Weights of a small transformer language model.
Size: 20 layers, width 64, MLP 256 squared ReLU, vocabulary 8192, 2.74M parameters.
Architecture: RMSNorm before each block, biases on query, key and value, embeddings untied during training, capped logits.
Training: a variant of Muon for these matrices, 93M tokens.
Each number is 200 + 30 x the weight over its row's rms, rounded and kept within 0 to 999. Layers, rows and columns count from 0. The size before them is the row's rms in percent of the matrix's.

# up: layer 4 MLP up, 256x64, rms 0.235, rows 216-240, columns 0-63
# down: layer 4 MLP down (transposed), 256x64, rms 0.0755, rows 216-239, columns 0-63
up216,094,200,182,162,218,186,196,186,217,187,205,191,219,199,247,164,167,176,200,158,126,166,192,199,187,160,222,205,161,205,244,214,167,162,217,163,220,213,287,182,243,200,221,182,254,192,168,201,250,240,186,224,154,212,174,235,194,184,177,161,185,210,152,161,199
down216,107,246,193,174,170,171,186,173,219,198,194,171,201,162,174,196,230,226,178,178,252,189,168,238,207,193,212,219,230,190,197,196,223,241,198,149,190,228,187,187,188,184,191,199,159,191,188,259,140,115,224,169,175,163,292,177,203,231,186,203,252,201,199,193,210
up217,097,196,247,211,185,208,199,231,191,220,178,215,229,235,177,159,207,214,193,255,184,165,199,139,204,196,276,229,230,219,139,238,176,168,150,224,244,201,191,223,197,192,232,192,173,199,169,235,226,160,207,215,253,196,187,211,162,202,204,185,152,161,183,146,164
down217,103,232,179,151,175,237,189,206,244,177,220,222,201,206,215,258,151,165,242,237,188,196,141,171,152,197,244,220,193,195,211,180,160,160,230,220,273,221,186,192,228,165,173,225,144,218,180,206,200,211,215,209,204,143,185,227,184,215,167,190,226,221,234,224,235
up218,100,172,207,201,170,186,197,159,182,220,207,244,241,203,192,238,214,185,195,173,166,202,200,166,235,185,196,199,198,172,239,210,246,152,187,191,195,154,181,141,275,229,243,169,178,148,219,226,246,202,208,224,199,196,197,164,200,205,130,237,172,150,200,166,158
down218,088,198,238,216,177,230,270,178,177,150,280,251,184,219,216,220,191,180,138,186,181,177,173,283,193,193,203,199,147,183,245,183,205,196,218,207,226,211,195,218,184,195,227,216,228,211,154,172,199,215,210,162,205,152,211,227,199,232,177,195,200,213,225,233,153
up219,098,177,161,194,230,198,221,185,203,219,141,204,219,200,204,150,182,206,185,230,180,133,207,209,227,210,185,253,283,203,144,161,236,169,208,216,212,197,165,193,218,220,191,191,136,203,247,183,234,151,192,221,196,218,182,226,194,245,248,199,195,253,231,211,207
down219,100,204,182,157,124,172,193,234,246,253,197,224,208,245,254,192,235,235,213,219,265,210,177,206,181,228,175,169,221,198,169,239,189,184,246,228,216,192,198,187,227,231,172,193,213,216,214,187,152,201,148,174,237,260,220,205,222,216,179,173,183,183,188,206,249
up220,111,233,247,173,231,191,183,206,198,228,170,167,202,213,206,148,247,209,220,220,197,196,159,171,201,151,191,155,199,244,259,193,164,191,189,228,210,202,205,128,183,186,216,188,138,170,173,158,231,214,236,183,157,201,182,211,175,179,114,196,208,203,174,233,203
down220,095,216,186,240,170,173,182,219,149,209,181,210,200,209,179,177,202,144,211,175,226,220,205,230,235,194,199,219,187,253,188,179,129,177,154,215,254,190,243,224,224,279,187,191,253,196,201,201,199,186,241,251,267,224,244,190,197,188,226,168,213,194,172,213,206
up221,118,175,247,240,233,203,207,199,152,154,189,190,157,214,192,222,226,186,235,192,223,163,196,194,237,231,229,145,203,176,185,194,229,193,252,198,232,181,228,146,257,253,187,143,182,175,192,199,218,229,216,167,214,188,223,178,162,162,236,175,184,193,172,269,201
down221,083,233,229,182,196,181,205,200,177,192,166,191,228,167,236,235,237,186,199,157,243,190,243,209,197,241,188,134,176,246,153,239,197,178,199,225,227,155,237,237,182,157,183,229,192,206,200,265,210,206,178,155,192,151,223,172,209,230,216,243,177,146,181,223,172
up222,117,272,242,268,260,225,207,142,184,187,196,191,210,204,233,242,195,152,181,205,168,232,232,201,198,254,232,163,181,247,221,192,249,143,234,209,197,214,215,186,169,224,167,177,164,202,191,181,212,207,151,214,224,183,158,198,230,190,210,183,207,205,178,173,208
down222,111,263,179,258,232,162,144,169,201,186,255,258,196,143,210,197,225,182,176,190,176,265,206,191,176,169,171,153,203,177,195,215,194,197,174,278,193,189,221,187,231,243,235,177,202,203,196,188,245,215,227,201,190,236,171,189,176,173,192,209,202,189,225,222,167
up223,096,247,220,182,208,169,138,165,207,186,188,225,163,236,227,199,217,231,183,224,133,244,198,183,233,234,193,174,224,217,263,243,233,188,236,201,169,156,201,242,183,194,244,208,165,199,180,208,196,238,202,247,206,200,146,205,149,203,201,161,238,227,168,221,213
down223,106,239,157,218,255,174,158,168,203,215,246,208,218,190,165,197,198,205,239,206,166,211,167,185,155,191,169,155,212,242,204,190,239,198,233,221,227,179,204,243,243,182,228,210,177,217,167,234,228,215,229,229,206,226,182,269,182,256,216,129,220,168,190,227,179
up224,090,199,249,209,261,185,208,201,231,227,165,150,179,278,205,179,193,151,208,222,192,213,195,200,208,196,194,189,224,191,229,161,231,207,194,182,210,174,220,157,159,185,208,181,242,244,189,143,178,218,264,218,183,197,208,210,180,266,149,226,151,190,194,179,242
down224,080,199,162,217,194,208,226,208,182,193,174,177,226,134,184,220,219,225,236,206,175,198,194,235,195,201,240,201,165,224,187,243,180,185,154,200,169,233,205,197,214,248,253,215,149,198,182,174,266,162,160,185,225,253,230,165,235,156,246,191,226,217,250,156,209
up225,101,140,171,178,176,171,188,227,192,175,217,203,182,167,168,183,208,218,203,210,166,145,175,198,238,236,152,168,207,222,184,197,240,213,228,195,149,191,189,222,241,283,240,199,179,183,264,220,185,161,192,226,164,231,166,188,183,203,188,174,216,233,213,185,136
down225,144,256,185,183,189,171,219,198,181,191,208,175,291,148,173,236,176,179,204,189,219,179,180,169,182,211,212,195,157,148,198,198,192,238,194,205,183,215,193,256,229,193,187,193,210,191,225,233,196,219,224,201,205,249,187,219,213,230,196,117,230,208,294,198,194
up226,088,199,194,162,202,219,272,196,261,133,155,164,212,209,203,194,225,237,191,213,148,150,203,151,191,188,269,195,197,174,200,159,219,194,224,150,208,175,196,179,194,182,236,230,221,171,229,221,192,153,221,163,199,212,168,165,177,167,195,209,195,147,204,171,202
down226,070,176,204,145,203,202,216,178,219,113,196,171,230,151,190,233,157,198,191,210,190,219,172,207,150,204,192,186,154,188,223,186,196,186,220,191,212,223,219,204,231,165,217,218,223,187,203,172,226,190,235,230,196,140,205,139,205,268,146,206,212,167,239,233,143
up227,093,209,271,231,212,175,254,138,134,225,165,176,260,209,189,187,183,190,155,205,208,200,227,207,250,179,201,176,229,177,208,248,219,200,191,241,223,223,202,166,196,253,210,198,170,214,253,205,226,176,241,164,184,232,187,176,200,217,189,193,182,216,215,248,240
down227,082,232,210,199,192,191,203,197,185,150,243,221,224,191,146,187,209,226,169,135,239,224,182,166,242,180,191,261,217,206,196,213,201,142,178,246,234,224,243,246,240,195,209,193,197,214,271,153,167,219,196,162,159,211,237,194,181,218,195,200,227,175,223,238,224
up228,115,165,214,134,155,191,217,192,194,183,210,187,190,169,222,178,263,228,176,220,198,194,196,206,200,201,183,184,229,221,178,181,259,224,231,228,190,210,189,219,258,190,247,171,191,149,267,261,176,242,171,198,166,168,170,211,181,166,194,226,198,187,170,142,236
down228,110,152,163,228,180,221,256,253,257,219,187,209,220,160,221,209,222,193,163,253,198,235,219,233,198,207,204,161,180,207,159,246,174,195,224,197,200,221,180,221,181,177,186,175,154,226,240,134,163,226,208,194,203,269,184,233,212,191,254,208,220,218,182,214,232
up229,094,234,188,210,187,233,183,215,175,213,176,251,200,219,254,173,202,255,195,164,176,217,215,237,199,213,155,252,181,209,215,210,173,185,176,193,161,240,193,140,193,274,250,205,216,239,188,177,168,233,222,179,235,187,177,175,207,227,161,258,188,188,199,143,205
down229,099,231,248,219,266,219,196,201,211,203,275,200,186,181,191,242,229,204,206,157,226,205,189,187,189,204,241,159,220,202,191,200,202,183,243,200,185,203,141,219,183,170,227,144,212,211,182,215,240,205,199,271,141,195,203,214,211,186,170,270,245,206,183,193,248
up230,102,195,156,180,179,168,134,202,213,127,180,175,211,233,164,213,196,220,227,204,254,157,219,213,214,214,238,165,201,177,202,193,238,159,222,190,225,174,230,228,103,222,215,215,199,153,204,237,226,232,193,221,216,187,223,190,219,240,172,209,175,166,240,199,189
down230,096,154,218,161,187,209,236,232,259,232,167,232,212,173,240,218,213,194,273,212,280,165,189,186,163,134,236,220,222,201,198,215,195,210,242,217,197,235,193,199,214,194,170,173,169,179,226,175,173,196,184,168,205,210,223,235,220,169,142,159,211,198,167,182,216
up231,097,212,208,187,215,191,132,197,149,217,136,235,184,201,217,217,214,209,198,174,175,185,237,161,218,156,175,151,245,182,239,235,216,210,258,201,179,197,182,250,213,223,180,152,216,210,218,269,228,221,151,219,223,183,176,181,177,147,202,243,207,212,193,209,235
down231,105,188,210,221,285,183,153,216,222,191,197,204,162,254,151,231,169,181,220,207,184,230,215,158,164,188,229,176,220,206,196,145,179,221,227,184,183,149,167,211,192,236,213,163,182,175,217,195,180,199,160,254,220,216,253,268,189,188,241,205,213,194,180,231,229
up232,097,237,186,189,195,153,188,172,213,264,208,93,244,173,196,221,223,208,233,205,233,165,191,212,236,193,191,174,166,204,211,240,227,177,184,204,225,193,237,224,202,259,243,182,183,170,197,207,217,182,210,258,176,174,142,206,177,222,164,211,224,188,229,230,200
down232,099,217,214,150,245,216,175,164,243,219,223,241,235,254,225,188,188,183,258,208,191,179,184,165,160,225,204,191,223,185,233,187,177,182,248,176,239,174,200,218,214,173,178,226,221,207,152,242,243,185,185,204,198,147,183,173,209,178,174,192,229,212,128,156,152
up233,093,165,175,232,186,208,234,194,217,181,155,199,138,172,183,165,162,213,182,191,216,203,254,220,203,176,122,213,190,217,190,225,160,183,223,185,220,204,154,218,183,165,195,174,156,200,202,206,251,189,246,173,183,142,182,188,235,190,171,130,173,228,152,188,219
down233,094,175,124,206,210,184,155,187,178,168,202,146,155,162,191,197,185,175,193,188,205,197,200,138,217,230,192,237,174,191,199,204,189,206,181,125,190,169,163,225,197,206,173,121,196,157,197,230,148,222,201,218,222,182,191,218,185,253,231,181,157,208,198,222,244
up234,120,182,250,167,187,186,211,194,187,183,196,226,210,214,170,187,203,202,267,206,157,198,240,167,249,140,272,185,235,176,237,221,199,208,235,204,240,219,229,215,153,199,193,147,188,217,175,206,200,236,221,196,207,176,139,214,180,186,161,171,182,223,161,133,194
down234,080,193,203,172,187,212,242,171,243,209,212,199,211,231,133,162,158,182,163,208,225,143,240,228,231,239,240,209,182,224,238,194,228,165,176,213,231,204,216,185,183,190,225,152,195,183,236,198,181,270,239,222,208,211,223,163,170,186,210,207,164,231,134,232,169
up235,110,176,147,174,234,175,179,201,225,209,162,144,135,170,211,195,225,165,159,208,209,192,183,253,227,212,180,199,206,236,189,229,230,260,214,180,158,244,211,208,197,170,220,144,204,175,209,209,175,227,204,240,153,238,186,134,208,223,202,251,225,218,189,219,213
down235,123,176,172,182,129,152,189,185,186,240,153,251,223,160,206,122,274,224,178,230,173,209,207,212,190,230,212,182,227,194,212,235,186,200,215,199,192,159,199,217,194,220,190,258,188,198,193,193,169,241,246,201,206,252,245,245,180,203,195,159,210,189,169,211,195
up236,070,241,174,225,193,226,253,213,199,292,190,210,181,232,151,152,193,209,195,209,203,167,203,206,209,216,144,222,175,213,217,150,152,164,207,165,184,223,201,167,252,221,211,222,201,236,216,161,164,143,211,216,173,226,221,223,198,236,190,200,218,180,171,153,235
down236,090,165,208,184,222,216,148,209,154,140,245,168,231,224,221,252,249,230,196,206,162,217,205,160,257,214,207,199,229,173,150,189,234,179,202,213,184,212,189,251,178,172,188,170,207,132,151,221,222,223,205,206,168,158,254,189,231,187,204,235,193,206,195,197,224
up237,107,186,124,150,198,153,194,231,288,208,168,197,174,221,233,200,240,229,207,204,223,187,214,262,233,181,203,226,185,211,205,146,199,181,211,191,150,213,184,173,226,227,177,175,164,162,205,156,191,191,166,223,220,208,187,224,248,180,179,208,209,217,154,194,155
down237,126,171,200,191,159,149,229,178,213,211,187,166,201,219,195,271,223,192,231,186,239,253,203,179,208,113,244,223,178,189,216,203,222,182,172,174,165,207,205,237,245,197,209,194,177,218,174,183,188,215,186,173,212,240,236,162,169,196,178,219,201,166,157,283,186
up238,098,186,215,177,199,191,203,221,192,189,219,156,148,271,210,188,215,222,196,218,179,204,152,167,190,218,255,201,246,172,164,179,250,215,230,213,174,230,222,213,179,137,245,220,192,216,183,213,254,204,179,179,261,244,206,201,228,138,228,197,223,255,185,191,209
down238,118,192,215,185,228,208,186,203,192,189,173,162,151,182,211,217,106,189,209,190,160,171,196,187,253,189,237,166,227,221,155,164,222,134,210,195,128,213,217,182,204,203,203,204,200,223,184,189,196,265,214,198,176,185,261,251,185,175,191,264,215,209,195,213,204
up239,100,225,233,218,217,174,156,253,189,191,206,205,137,190,233,181,185,183,171,215,185,262,166,174,208,246,241,227,186,257,230,185,192,156,139,200,200,192,196,211,219,239,210,171,217,167,245,187,264,203,182,175,211,199,256,211,236,242,241,193,220,210,192,168,190
down239,113,180,202,189,162,189,196,174,127,207,222,238,186,178,194,223,143,218,179,269,250,210,187,230,257,229,208,177,200,133,166,196,200,155,224,230,172,177,197,217,199,172,196,194,172,201,238,220,196,221,213,239,149,181,158,226,162,160,224,237,225,223,204,204,236
up240,074,194,183,222,132,168,222,200,198,227,198,190,124,233,185,228,207,217,176,167,215,161,217,212,183,253,251,232,167,262,186,171,168,200,148,133,228,211,166,217,233,218,224,240,207,192,235,187,213,183,219,246,175,155,198,205,169,203,192,205,205,202,248,200,224